Part of a small language model's weights.
Training: a variant of Adam for these matrices, 103M tokens, 8456 steps.
Each number is 500 + 50 x the weight over the matrix's rms, rounded and kept within 0 to 999. Layers, rows and columns count from 0. Numbers have three digits each.

# layer 5 MLP up, 768x96, rms 0.129, rows 375-767, columns 64-95
493391506485466392507550500400514543400480389589574496504517559389437506480464433516512464535515
524493475603526539483601410449452517484497475511448527531467459575480552547494537492489578535510
499581476329483459540547555600457468515519514598471472495390519519486495546562552522529560553430
455421494552487365470524523494548552409488469531522453539456439461430458523475523489426582455542
511443428513458428506522407479528551494567489474602456461516472574559459639500489489488470520417
419514495457524487550523461435525494498497460502515525501544500513457510548531575481485499447494
542496520327553489492562475572508538448635463489515595492417375451457574558516512536421487524453
477434490567504342446480467514459539532475519495481461589529526410573520520558557600490492566486
477602495514597518481512360502471534420483543610528556432354443426519548495575469500482533560520
518538584527409438496550540511543465410470461504537544565503426481398545487522502552467504509492
569538578454472491568557493558498530469498492508508561496484467376487458460490599511521530493304
502422618568549527478460488545386535506531515522632453483534479448549468512533581557525452541408
539556600516488455476487545487458472460531450536589521497496480465546504492494519560504440509440
474471579563554542528607518406506665402487485520534504498543491555519570538541473490516547530444
563495444518552435401508535477481487420514497450591527578531405389466505384422529474491547540518
489451594499501469525568464541455502539411550551524533471458437460394533488491535502499592563453
568528463531457473441497449446463522529422473603586499520462354523503492507549511526531485596518
475537475492500533430647503391542500520563466455470515496525435476519455499480508518427550556576
594533434523480461520571531470472590522503513523446473544457427509492431511447509510426555544487
527506531540456514513452546554516445498483403501606537545400478537498526562496478519392512454380
498529462522512485443579496453442544487464525457518550515469408494467440475485475547504542485519
553492484483496460546481558380492510512543513478511587519444437464526454593608459451439490444490
444433445419520413487567494446537529495552419594516492439516539594528483426520510508511536527449
556441553443447508472478531524533496528512455477578463505481496562391468445514472584458511504407
494489568480557555497500440429411496490441505475579498535479527483476415555489465503513507511497
468496473411623480527517543470482510522554547561578493473520473524496546537564496499482528527482
463478518483460424538440472521437511528497414522493511569528431451616420569590479539536406549466
460499593477578453497498454508461444540469409592367448474440454508489536587518545452420418548462
515490455496561453478482460534501490544477484505482472522418534444445519598511647480447533490453
512465448454474428520560516441457496506509464534549580477461453507537532520519517500497450548525
516561513513523531421470435450470517519500430566468537515510529519450561563538577584505464539464
482550419521499455517463468504529484467537441495558499505508504567391530587493447525482506520423
570446515410465539523470449428462604441533507525474587518512512567469446435508585498495518500520
511503596454558518509448503540504464472453484501551584480478425436505525669526576524496519515484
549570457521537474565503524484434509430466570494459556563467462415540530461575475485433532584518
525455593603476497523489567480448614464432493517586505475518429526500428473608564563520578461480
521511485430547484527492500375493573451466506541512541527449494491512508593514481493509514513513
515468512478503524597455435479419552524537460476485502616431480432516394550481492507434381486513
427430499397502472452444557418435510586548488570502556510455533455466566509525451554351478620496
518592495555501529504474492562445468520546518594429440494525533490490499516552518451459481488522
547475506496543565478515492470523510445412442520458610505438497496506425495596514581514605499402
541475501552477552548609561454516426407545479490523533558478510438457563454442483548434513512468
393502486590477511534534466531501417429456444528480517511384424537538560492534627527481434513497
482450543465597489464520497367463534503607470518532538528480419550454468586474546468474478477498
480443484507579507454531501509456538340460527535486547567444491463416519561506523474420602437464
534485541451501411448520504516460643455444503639568551494390511520539510478607526480474409491418
481432525419479533458573501433436554555639514507394500562470455451547492418480500531468509508414
477356459396496496572463488544504499485576486530549473477481509517536523457473487496461457561492
506520499439566381549530508472433515452499455487513473464504485493508553521573485578477501490497
490400478566531510510513536478547504452520555460490415539495530428429524530543538555408524542477
463457519538485498490423394490546460461495446502533445518548470485536422499500493546493496502329
581467571509496496495497385537423479519490461500532429495406484418427490502506457522517573570513
409503514466483542604572522501495496436564474582586575563461485475620471560499549506469529479474
485420541481493512469587521425478555455595515556532486546440491503408390452505461569424553586578
481480448524528577476499549527520524533443506472521561421469504542512412433602447565508474494467
520487459414511490547533505518512407488560484506436479494525512497416471579525442470512518504555
499464516512549438444517392529507461531497517569480484467501463501497518436510553545441632585471
509535474473582508509478523470424581445550409510484425479558533432415454456504500585470500456511
601425517488451500448463459484506491554521506482490548619500445564458348482486496483455512522448
464470483458497483462616532449583618500486463515461538491491440540470406560533477583496440523516
529474477489523533456556474484414584469601496459492455547521435501476529432498480516486569454518
512464541488509495433485465561498427448537507469471491506461402421504399448612584472530513454469
479482483462476508545464475544467548378413472561595531554511568492555518550574550458439478535544
469479609443460513529533494535496549443469529544509471566529480551512609498520526472494432498440
518543514526407528499527560409471507505495494430479491428400423501414528478512506522432566520476
511459503489555483517606525495414527437504427458517620484492486450483466473512432490539540579500
535488517431467449510442398479534500466502435496495448471524417501501469528515502496498472552502
575407471455606551445436582493484448481623531527528456525434496457451468565524564549519421512475
487509498420478438375558471526512476459545497513587553454427486451522485590484437510561485586485
440412516551496481594532468464480455434490449527518541557453525497552431425501484526512562582472
461456529530527484485500505464484410512560530505486445500562541430505502598492556559465566597507
558498454549474413517610539447518469425530443465461525463547471504507441433490455555515540534505
557522523579540421506604514476526517464516518522492580473503515502474465531574524471471445493491
463472577559622491466499460487432502438459439595636505582458468426592579531480538511522581539483
556484535511483455536537424539446505488492561493493484648464460509512551514459499522502422482419
590464496584587523468468453460450453342487497432471471567501399511542533442507583501478499474464
581453470562499541518562491460392491476537515516488495547465464513488459497581502530530490489407
587552523500497513512464426481411529452565443528526534621371525483492400574572483562502551478480
590424494517516544496512435492540528450496484478513508581475401508426467531479635543462502462520
562492412559446472465436473468491568472482522486522529589488426488503492471483451475474392510488
527556454521483413426530462465529616453508475580524503445513451502468549520692529497489566669528
582474540498484410476534573505505425483535531501530487607451493393565567529468454498442466581486
576502487456463560539537407501499482476573506572502498507557520504420407418496572506496525553488
550521450498583541516520569489476535414507514465506508515450465568577411532526443506543507532484
512500525388516426462532453470529540397455529475510439540474513589510477377475502565463517478461
471515598567549539464610499550452508462699466523455497553444443465547487532643441469481502510444
485501485457399506494532449486423537510558517527526475447533468579480575544511602504486549536512
435536431480471478480470464461565465452483555561531518454480469503408472491507479563470508561418
570369585517562435464503500564572461519442430551442531498473445533597370482492494531531512489440
434444597553471529438448484496524478471566460559538559462513465567621408552496590587480484523383
435486532525479501458497398518446477459560356540474451515490445529532384567574517539471504484402
476530497534511526521473387413402462466550377572470495495394466407592487509541457593486542536523
592522441480542459442589405544408500494561568536537576488432518563495557600577514590420458448445
586434515438548334476522574491419546488515508495486512434469434408443535496502544452482508533560
500503410522452483542505445469525459501557505482436568458476457525442562423496491542444513441492
514469504530545418547394527470530429421569454500425515515465464503458547535585523574402607501548
449500424485512504540537465551508504543542465506518437488514515439444394535479562563450469456481
497506477429514431505491480432477476522534450606537463478523497408450516471526524578486437578494
477542570443528474425552517450531538413505534546562605586475451553521519400502467502458482474534
591398613532581469497528428558500475507518467521506406542510439461529528516539443566520524528472
468559510466561565499451509467516454482551464621471519496548391415534529556534499578529481449507
502530525490458493439523529495524515442426466570563554480509533509568564392510512569532548518536
511556479484493509521529419539346514493507524532375549477490397507495515453497501590437468588515
571546488528539497500606617464549467415452491554572576530447458395489531514509453535535542475485
518559485579487460586507455433502567462479535545527434559422516494463494499524547547540511489501
472506566512549468439604500521456544494491384561472481467427460555418414548602490504479574503536
554485434572461529530553526400512563420456540537515578573504496416507532522449457516507519516489
572483477399451483504547496487555591520522491504463483451414452451531557540507513511426424521469
529496502532542513447546544508519535499520495524519502536398450488452493497462533502508462549473
647546468467524475501502544524445614405459550526555463467480412467552572559557493539523566524478
423550544528568518458554464429506503467531529528492557515512357581509442462518536489518450559458
506464481523555511549452462496471528487417508533493448593472466496518490471509563571554639496443
548513543444482493554519541440531548552504495570428456534450397431549386484503491504456583446402
494504400511452477403551432527479499544518548567556462525461470402530521526517471504539532510427
558516481562446444468478589414517543473559475475507533506487437459422541536503487579492490592498
499498523510500491481507494485471506470510480527511511511473497506485484499518514513468511524489
508382508516496429452489447508452555386493497526514494567530486435446466569532446603447485517482
524471548545504525485543522523464508481592420505505463495554533448457577479474489501422417535456
427482437479545491506484391467479498438666525529629544525455449420515516549527486492504472557519
523530455552442520453556472499493525469396527494522448449507482417509580591553462567485571550442
453535494487539540408487524542463533364516498548519468525521507537447474423508500468483525558501
419516499471590560472483502518458530421480503541528483473479505477544496456523478559501508658464
599450592490576504491503508474416457460519540494400409465569493458399442532570534455431496478532
476476478451594510586492447463440497411542418447468479507464526549352497583483477501480461595441
515521503441446567440518505467523512536522441561589550492495401589552482574492591570491506525512
506457544539553481444529536361556564485455426610513477499442487558604490476524459570465567453510
636452503527488587487566517490539627512546424525467512486508470503513512527485586505435502523512
409491547473598409532485522470496490474508525456451461501510506511475444603497535469445464555448
553471423537520549491614463517447506499498458555531489489384462475426497472557478471445537571535
469534456505444510467552466461471514511552531514546559414497525561541494476620503494512521492443
602477451519490600520462510424542528457500515492499550587492547593518476475490512539452518562506
536480478463424430415521436512456473399516546511513603530419523432419428498482500521516549526563
463405550567568592538537567477571577477460485450567567470488541509517475620547554522418434551490
537499565495536446519625454572426510548563459468450419427538527459524447548588567530516518521469
470486515485528509450471570466539532465478491539516565610458460481470396436474457598499490511486
424497469531489562521515503461551533468464407577531421502495466513567540527581572519501578559470
517499546497567441455551499558526459512628511534420439570472472531513571499539578499471519497493
457555478621472505447468516423407493449454510493584496597509525417425482430500480562469483510450
482464569495549489504594529495405534400431525505505558522494533367561559534511466512415431538543
580489546430516502395463550477547536496477522517484571474367497574471421467515539498467445483481
509524635482528495482551546436475506525501453441522438620483498502540567512463546489427505502425
574524491410425507443587493470483534534455520501533469488506514428514575549566506496477434527488
595500388540484459489510517484522517527566446460498571536482524367511517409549471543471568600423
500513537565539372550505537459510534443505533486520553542442492390546510552592531498478430481496
471572448435446464420598488429446483481546504549410492577410461513449530471507452522497516523447
535553529418552434482471452429465539470487536510553571479375496508564517539484597523475449501521
439456475557472588545472536498537558462542511512507524532526508480423500516539519527523463467561
602407538554517449416434517566418489539456499568444501484522462444521534590609481531465522456490
525539506411564528552525506462502627447587369494504536555427441520507519604608565551551570483504
545427568470518587539471485493461534424446348570473536567488468526458490451584556476499482548534
497468456498544544525492462449485575476524543534510499540523473466426498534505497534474588510533
403472553588462447495460597503494546529500467579541483567564500473461580468499515544455511605485
495529476473602482611516417403547552487531562522508605544500470436428526571497568541428490536484
502508470471518553533478545480513410401533492535486604557457488566467445451507441547455456485499
586536442485510510511523570491561523522421529505504568528488482550513524442533477521470540596478
494500496517573534516580435513383570498533426526479492609484522494556390465556443564518509513459
508492444525604537496536527448535506475499445446457537586460530577510506537498478497519576493513
606491484498464431528606410356502597454523522457542449549423364524482443504569584451448526491499
484588465464563523482489470506473592482465533551479492513575521569497514437546469564484553507492
505470595530478495463478562403502513496493401496570426469412474380454513505482538538444538498481
463448464528587543550471430456537561496525479433496495567460509555530450535560508520475492441443
446493505403558477470519524516485444538577476554561533497395451556574409517513485476520578500520
532473433488538504538453488505460597487558503508472518556522458466511594472546463475482470523521
511328562449487434506489481556423549506511533441506504502467490442479356474481454513522535475510
452465495419509506599536452517507545411478441533446547511513471515499516492531532530477543491521
461487554452478478475495508567564474540597457622545465502448486527437400586529512527490453484579
503497438417582519411500494467512544462465481569533588590534457509507526570579499480447559475481
527466513546581447413454498446378533469560490482517529528506449474460503524514487521499445521395
537451480563464470518556479432505496431446517505533471481488479478497559494507447476459541467531
545375423556569495555478509484431558550433516516541499567538512425485481502512478500522568472402
498421506519507372529566484454550523455515491474513455533470538539555460405521487493511398550394
527544524543494455398506411557432476503538524567477441518463491560508487558507539529408494644520
502497558538475416382424519500486632499504529439603497538519418436439517528540459530506432571495
465531434538552546462608450504471524425596429510568584506453422542449464578526401449471560518467
491496488473558517497461541478402543521475443525506554529477488470554427409546471489492460532524
510530507417550410508627557548547410425511531500558495472470412477514434445481510515399545586380
489519452528527449459508351468474583512483550564554602510401461490487540517529509542463473441532
537483526532561420447482518393497503537540445451560555625345493514530451586440473533490456528414
587506607552464595414519512502531492537437510594464523523524510492529468504498515588469529473444
547462580518483481461518539543487489409558516482530541566536546531471510539588486523460465500451
513551524384517489565499385470490520427571417627503476512535527522525476521477616506512352468503
585444515392567543519526450515527540542514467498544476528442443523489482456483506477516604490504
435400415537450462533506621417505575475573466455557567514471464541511411514556543509516481517435
434470468402635533535537524509475465507501450517557440511524483491511576535566450494530519620503
606477455461511454437467584525515473490563466565619500509547551401564530496481463540486540472451
511457476398417426541500485505481603521502454516428550527504527501558423412514564558464540487509
550401482468520432461487449527447527480455352498516474511464515541527438593538474463447529482513
594462473479535504433459496490478436475422571489490560468482469529537469436523500573480425467484
522449472588515492484531521460487447532488549528537490512443426501515424530561582577520622582397
607526559509453453405474558504440422509609485460477548622481494492451507559649472530482506461408
487450543499533583456474537515485499505533501512549466492504395512367421545520596501494460508510
457431579536427469453566543476503520469521486518494456613504504443560510542556488446436439523380
622388514574441493448482514471526469437631517498512571509476532441449463578508456483481532455498
484481413424562571469519509498510457490409543588546529537533498467528491459482577525501565445454
459513466488548499493487531513474578504480509508514568533499503512582490421551571605483511436457
502465554471454552570454520455485455542485332521568476512546528435517506442530507526487516522405
499487543480491439533467587435468473550545512537552459468457548517533451585553545562573578547497
616542457541478436516568511506487457485501521494564499616375547449573511482568517574457405495421
512486496442595508537508514476400484444514450582593561489482496449553500442533508518477504490466
426377500471474471496573569500509555512480538487460466465423430446434560547467437438391465550438
585421543414528459465499555468454577507447516476435491454512514437440405522576550566529481507344
404512502519460455497550476475514455493457469531467524428517482459462540542530439494440507493517
450546528547509534473525460490435429408424460507510496524517431439381475529475486458381469443483
415504533504481513425512560515441467511555542460549466546393433537480453486514567485395575472513
451427519447578462438476600568481429500464470599524545483458554498508463475504413570488440518538
484499414404460521470520571472507492455454543484557556427475334443529504515576505478410584466487
532470568532461526471507455530464500380499512483420547493501445453403434553455506499468595462429
524482588521561530455540546518453479537561457590492495478550518460580544491557532488501430616491
574468503553486489572473581481548524502552557509527530570471526478478502501572560510515370527506
568465518493444476523542489516526522471512494537488459544464514416564568525517436542467382539388
488490532439599468523476515469500447491534466553465499485446499501477502443524510517511561516448
510476488468477523539610504488522561382480508527492499466464479434464428511515475478473558524496
482481583541533419522511431480409428387472542477440505529466386499488457540552511422538459585457
448498577521452436541472532462479515385563455540581482497523466431516501502518521470432467501527
573499580477580475540550431498503470527518451516524448463442534563594471440501515528516408513478
494438465440579522545439554543415533539477501445496476504444404430500454513499536467433565575496
481379559478625500504597473459509494483499439519498459477459491446538560458501490516420538496470
552455539457500450484531517526523469433466407534453621527405462505507462538479547465543553466502
504474486414485471410492564584367479485452510627415515607480509517532544479453454570549519510422
601519539540542501506507464461486532545531436504474534512500383548480439561562497555412486590445
491389564561575543541463516499500531429511490505580571541528514407458497432519563568474542559495
552488529521504467464460530484391440442523450562535587505468537486450512523500512575485542525529
529551575505445449556515502542480440411462498585511440524510463478521486541497564503399474513556
450566461500570423555474479559540491496499489539465501551515485419512520544639562478481521534541
583529542485548472453457476398386504512515475513513489485485561569470423530523619500494489472507
491496515569585562489462451440469452490539479515629513596477446448546543517497610637457474476518
537449546506584479480457547413479449464504448445514493499481514489521458536563459563420485452496
453486529536587493495556461571523441494515460495450511516423458404534456419540474463500602510481
497485500532493492456548454524411559564537546494414449505433482491465489528565532531523443526440
542431472447524477378489483497467491547576442546561569481492544498400560575552477490492494575548
438475576402512491371525567397477448383619487513554622546488458477511535423567559584469518545502
500483411566497496498503509467564427429427420570554515478480508541455494569486448556519509515399
545472539530528503393559461522465633448469523525441443466470398499532509531590410516463497468580
589533448399476514499515483520406592464581448527528480503463508472463451475635561616505448487458
447502499539517476473537478448424463552537470618462522513475419445428403537584560586561599453475
534546512483514380390445443457437534521583438564470460508447536453565496547485473594446567514507
503470430526480454523524540479470645486494388515485551559460528595437520493540454482524418458447
500492469459432384490515457469517487459454462556457531492501501462502503475544431474448494520535
403423511563583539476568513487490514467473497504526565548524560436519479519547441546456499573505
440451527529408433525548572441503583552558571566534474431480473479527543547533465499463418487425
577472428465436525496541479491403440460452540572448419453453440640454527498523495505460599506461
512450480469498494398528604381483527426498469528497631531455490504530488474600595473505573484439
617491522543491497560582538467537502496496463511504457554516469488540542591626486525464507473470
463559470521511482571494471469568520502557540588439473470457478546552438474499520518398519467532
600565429371538436498524586399451545481520468525502560669470538403525537472520533576476445523495
588532561458530522505502410559448477453553494515439462525481451539457420558494506495459556478473
520483608504569581542542548467531494445569421433599589498452423403424581518502518507479456562458
549468557554445503395523489426514592403538530489470610486511565430462464589512508495409477485478
531540506480550567546475521447461526497556448459561535519503418569563427523476529542440585513494
574424477483527505466612539474509535491545531506469531432511414528511439466536489534404513550405
517478514503438507445481524415443486477550408571553543512500485551469529454495431603456425550464
497435620549595474499448528466395563518497539509473556444526513365522450459559482524525450487418
436515440457461432491416449459508503457454511533523430466496475504409461575561571499379606509503
554450478549501513556459480503447497468507517508458552485484494500404553579588559490464424507424
508456450439509515516494389506505434510556347478452482552544516498556447478574473508527506556419
438464469437559540432530556436501538450533514594448537535538442460431545422539470511535468465465
474467478477617452496492427503518459541566540553522584501483527537539415488517511571460503543500
508558462577566544411566549518484493485604528538506513470492412426439579571521598636460517540498
442544473482521436509495467480501475475446468589587537503491476529474492508487424571507452508456
499474515515572554598475388524489462388593418509578437511480502434419417440513461624467520471434
505496472537590491565448588504458443516408570601505568460478426506586404442486486504496526490446
481550597418462467457573597522501493502470522448532441590437483425449512569541520619517575486453
569439583507475473479503481412526491409472548503457482482531517454514496481513502513553598541510
609479504533463444539532598512419481541598502505471485620406423455496531519525505459449489529497
519456507521474472578484521493478495508490527602480535479428564442564555512542573576502419468389
524517546478468543512435506566513565510537431572536633633459506466569554577512468488400475569550
524487388484530531528459513526522557462530442544474444484417409582513557505492536543490521479497
480443555541542454520434398450470560484527542497491417482442529511428524456491449550503494524492
536464534637487473429444559514542413484511540582530539508467483495432469431485578573419510523419
552401542500473500524520516471512463527554434478489576565445488565520509473528415481417500444540
495509475454517465517503492523457482509582425573517584507482488443523528429574478496520595682492
506493514503466424497528603510503551483533517509476501458495465435554515492564519519405404505459
491405459525539513575410438476533471518560506481530543625488527477528574531525451528518545554458
509447432603410498476554391490526537452527408472457471502448494562455502510498462527485514621458
468520532339540512575560467475562438541514514578585534485494508524602517493479534508512524509464
427485500469566441449461568522537492418493531567569522496502531577483503433538480529452547510548
468406467417538417479530559524533519460505364485533449551472464492602540522484450544525413547519
536506475503548467429588473485519539447488505499461434611485528560555439416566509592549521460436
440565465545477508498549431509427437548556504582560565580497569561497480474497492510359507548470
471546491443561444504498385562477655499494444470621496503484539476450431396470528499460489538508
505552595566475474530602482413527597466428486597437469559435446455502548538582483513504563472519
464472535423460385487536528519365561385513409491435598560465513511471536563535543641523588523530
523499539547399464468590428397469615457512510551471516457435466399492422561447419516451475498541
548492449548467483406487418430534489480581400541475479561466474526400544520492617500452493470492
525486490522562565506524416439390527422649483514548452465497436528427521516599574595423521490491
536355459591432423539548418505469667456506475639491491524527539482456534546518590551495533575511
533449539420564398556519536461411523496594441567461585607460453366509455486583601548516470517370
578456483556452478471482511482409490481490509517453468484517527608477369619558593462516505493453
471446439482568413507489476587502526461490472521401508601469535454465536456448636519433508500465
481454519556554528528474504543439530471520444551509660540472496487461449581485530459484441569520
479488414490558383468635445343484474523441521515462490478543474460421482417533588561478478539502
600469498449480541576511523481402451518618453462468579551465464436428477502530577528476486444485
481542497510449500556558477489533507516442491526399491555487515478533552564550518499463501525498
438530446479573505460606482471433575448534560516429552515509440462567465614487533490494561530498
514510429513513457556494438455497488507493458523475567422503476595487602466540517494464436579498
488442482504626560481470523468462615479510486490468441508491479511528539538575491534489556545456
447502398453556508511497478535478435434492432450448436501453532546457461518494464519490491546502
571563468503455458421469487465506549468485412485492566484457438435415461463503600616503547523514
533496528485527524483611460445525527478525542445465553464505566473458432548455489468463546555403
574517529544532469488504363400468569519498485583473574487421437423485520510502567568473569547469
485495545438545531487482502496527491472467471632506542498501522433531546411542510457403455456516
513468468497529430413414531404536486407480519524386584500488497509425548382521472547407454495526
517545484573519485588583427567465497427472452487449498637428513460524452523498565547534501586442
489459448378468520553574417455453536492523428442475540488513457511446408472456525526484524484443
509486408449489421470485441424562620401481472562500538501534545563562600486547487607412490448546
435499522448466494468580441565503541520552467508480427455518452481516493585620515572475480515516
565498467500528518502502454395420573479500479552598498504467440434460541503536529489510497642458
494476494503534450471500337492570508530543512543485531618474431427576499557522509498516431530494
589499502564583440537596552524499457501474504500533561566438525487572413474546451576416505658454
488405604545557538452491522483484457552560460631592570497518503543514521538488492524454445542464
496464439478414419482475602486544472508605439568617529401445460403465470568478401524541513556409
517470449534536520520531488425546512436481554485517538504515429580509565526507605590485567526487
589523520518532469500578508474534531468499525575472495536493547526545465497502525509531450486503
524482443436550421570533629547542569455439490460445581516488462532503465452571449540524504471372
597480550472417542495516504513431517571512368517513602497532479458463519531641506463477417473450
481488628522474465502464530539535508490550479496525478429505476466504456508555587544496522516472
531394507471572505569480435500479428545688346562534505476574492538411406566527519509469581515402
503484594519487515536493581492468614476503508556454608544549475491522489517530398606505553552567
501502469479486581511519476533468557467483475505482432426504402488518454526587546537445477499514
487460574516544424484569458484452568532473536568549500547443456418465560519533537467493498522487
463425480502482545496515550468370529486543386590438414511536558448482535552550489465525498496481
458538517448529538523498557479506548484551483564508545548444420424522465539530487518506477496444
574504504490507536426508561549466493516535464618456524521430383529488487554633483560477569466503
542554622474527487538602498463487497484482497526445528534468450513490369442564624495510553505500
528509529458507491588547512475586467474493569456485420445456462576464509518517516486453451466517
631464514512489514527586511456529505481491505485518586516487451579556408428575522552505423499481
474386513497465357457575473426475493549573486450472558542502443437443433472508518510461517489360
437570620527537475456522539544484528463670449468539534489539493469554506501537516465467431551429
521500476391526503524459527493484561453474542518625575475522473611501464533453548555478537544513
549554486511543473486568554441475505513567468486525517481495518469417558456558623548531599496418
536492524558486508614426495415404587531472510508425501572501513460528551479530475505526440543512
562461465410564443482504484511428491525504536508462429470464491419482540614586524619456506486513
408517583531471471497501519447466523458573512511464447483447582494577502408503462523478526546489
406524484465494523577532470395503448471451503506512516517458567497480523548469457482463432557505
519341455429554554470456521551532460480410514563570536464449529483480433553552597492479524594433
485460486497480526443478412457529544432590500554504506614444546533445456497560468523472507471435
455441450551523549457621521542524546411452490448556486579435412438492541568533452514458568509487
491443483521521511564467435446502541428483581522528527555491432570500495429525431465393450510514
459429509460593583501467510508463507491518543546503581525431558604511478400535546471505492570471
512556450464603454513487465473535550511487515487536513487486575502420518545499393544430430449479
579489433449535513547475545508465474519500374552482574547460461473579476553583488479512491584435
604416563408594527541502502437434545424541412520540467500531411587475406562481459552479446598525
439465580529524447511530560406525472528573496584525520493485530508499488499495575551494575509523
503437512566428504533493529529539496382502457543474519507504449512464583576461474500500505498538
492404458473583588578571416438529505445522496526508494527527498509574531531567472485474604456470
505469500471484500558499505554460457439439394538465541454542449548478518451503509456476438485420
471528571419514503478486524520430524437460503448489497427471541536500440555511468572418452574453
580486526420561473470549531491528470455430525452553530482475550523486538471521508536480386452509
540487520500537525487563398553418527515532498460481474578459464479530477550531493479515415496460
602464503512583550492495534448388512512535510504526603518505460532538505488549588474535617479464
486440487478465526454557515492550414491575456482550590463412459430464486518442575542463449518511
374556520525530536533543501512500505462448487598435488555499494547530585484552559497508476568549
605554535393472502507586476436545615516452529505568599521474479536400513497582528520460544520510
473514455534439513477539455446458492491485503575463493457373367518475552438527558551466529485515
547413499492537520419637488409516457524545477531545485539503450482367447487566590551479490553483
536513520410482416548580458464569510446536466609516524442477512432470456517535491501502441473445
485397554418482473508555550442561534531486521493561416446556425539594509595539512473417508473501
520462467526576533464535495484499507473568531492509502506492449471390513546523483477499444547540
550391490534481520515509447472448552483489516496554491530493441500537550524477637480440406609477
510505502404507585544535469484440561489492501443489489522495498527485447422496496479481595531517
593494524564531405476412501497548598475520498539498433504534525459471520475484500649512504477404
555434496590507573530551466496546574484450559486512501474474422551452525463470495512360522467439
512506388416466481450550465482511471508499518520550514482510464500394433460488509520440610509510
460469433506468428470501574398439464541516557505455467514451544443425551493525581545484549527469
517465435520553548549476512453522424508597483560596500499538485519477518527542507524492447478534
493450462480516475526534441446503519518503462499530522470492521547515477414514423492461441518492
511424597505467436550494563521516500469493464580513459536404467521471526518539535616499530516500
371405397557504488458601455479472489488462456626499510480404472443425529440508453429524499584477
430502448429490462569502454449524472485517419528509469541356443574487453469473519544416553569462
536517406427586468420435493548459459530559391508447538534508460455493504492565559597510531510443
446410607469520468472476561512447503457473516528534485508558522505402420552534476570521484487471
537456483508550531471556523498580468442492484521439485528539459449562448498541542506457590473497
464537502478465532546522467511522555405540459497529471497501495449562513415523496494450588530513
493487436473459474572536433530500443365536480524460477540498462474525512545569526495430524543543
524498506552523525440498519493460498451580408556571519583525523540495479504562469548425561490406
513511533424471564487516592417509572492486523459482541533500476473533444461529537507521483501495
470504446480498459398429459556504545506485594483497626490502400433482523523501521504488467503457
504464515531524550516454552523572508527515524445518612484488508523477538448582495494507584515567
574501467482588439470487546525542492468477456551535528563567425501503487528518529540469450443558
545452576477469556604545500516542442443538492518589555536524516418562510521619561464441468568495
497493462524552459497449499580453542533510457522460461466481488551563492613585535544489404560508
464398473527448480541545513468400498540486515609449578536482515478490441484492576488476453558492
502481530542513544446511567460565550508447445527476538511480516428500531509535518505394513477454
419479482506455496452486545582560428464495473631547461508432559495516417473515496513515521535422
500378484473559480499583583497499536500557542621498546545494404445502569439503409495505487472545
441497491477535457577506518499477574518570463528513529606470481513427424461599552555483452491407
485477533483527487577458533533447512525566476508562494466457473473459477552515491493488492501407
492570615434540515493532513479511551482586477570500489514569466488470323520511486551424468472509
504425566466502441429523546457508478419493460475565567435466474492509465558438473552399507510528
427510465489488447534582386442443548499452574478625529505402554603433455472571578519400443604437
591474473444516513563534419522416433486572570538508616528426532483478499521534426521487496558524
462468481472454427475489490482525581539501529502543487461498506448439527489589534473494543600470
606467471514550530457486501466532445503512500609562568675486483563427404501478517554496553509478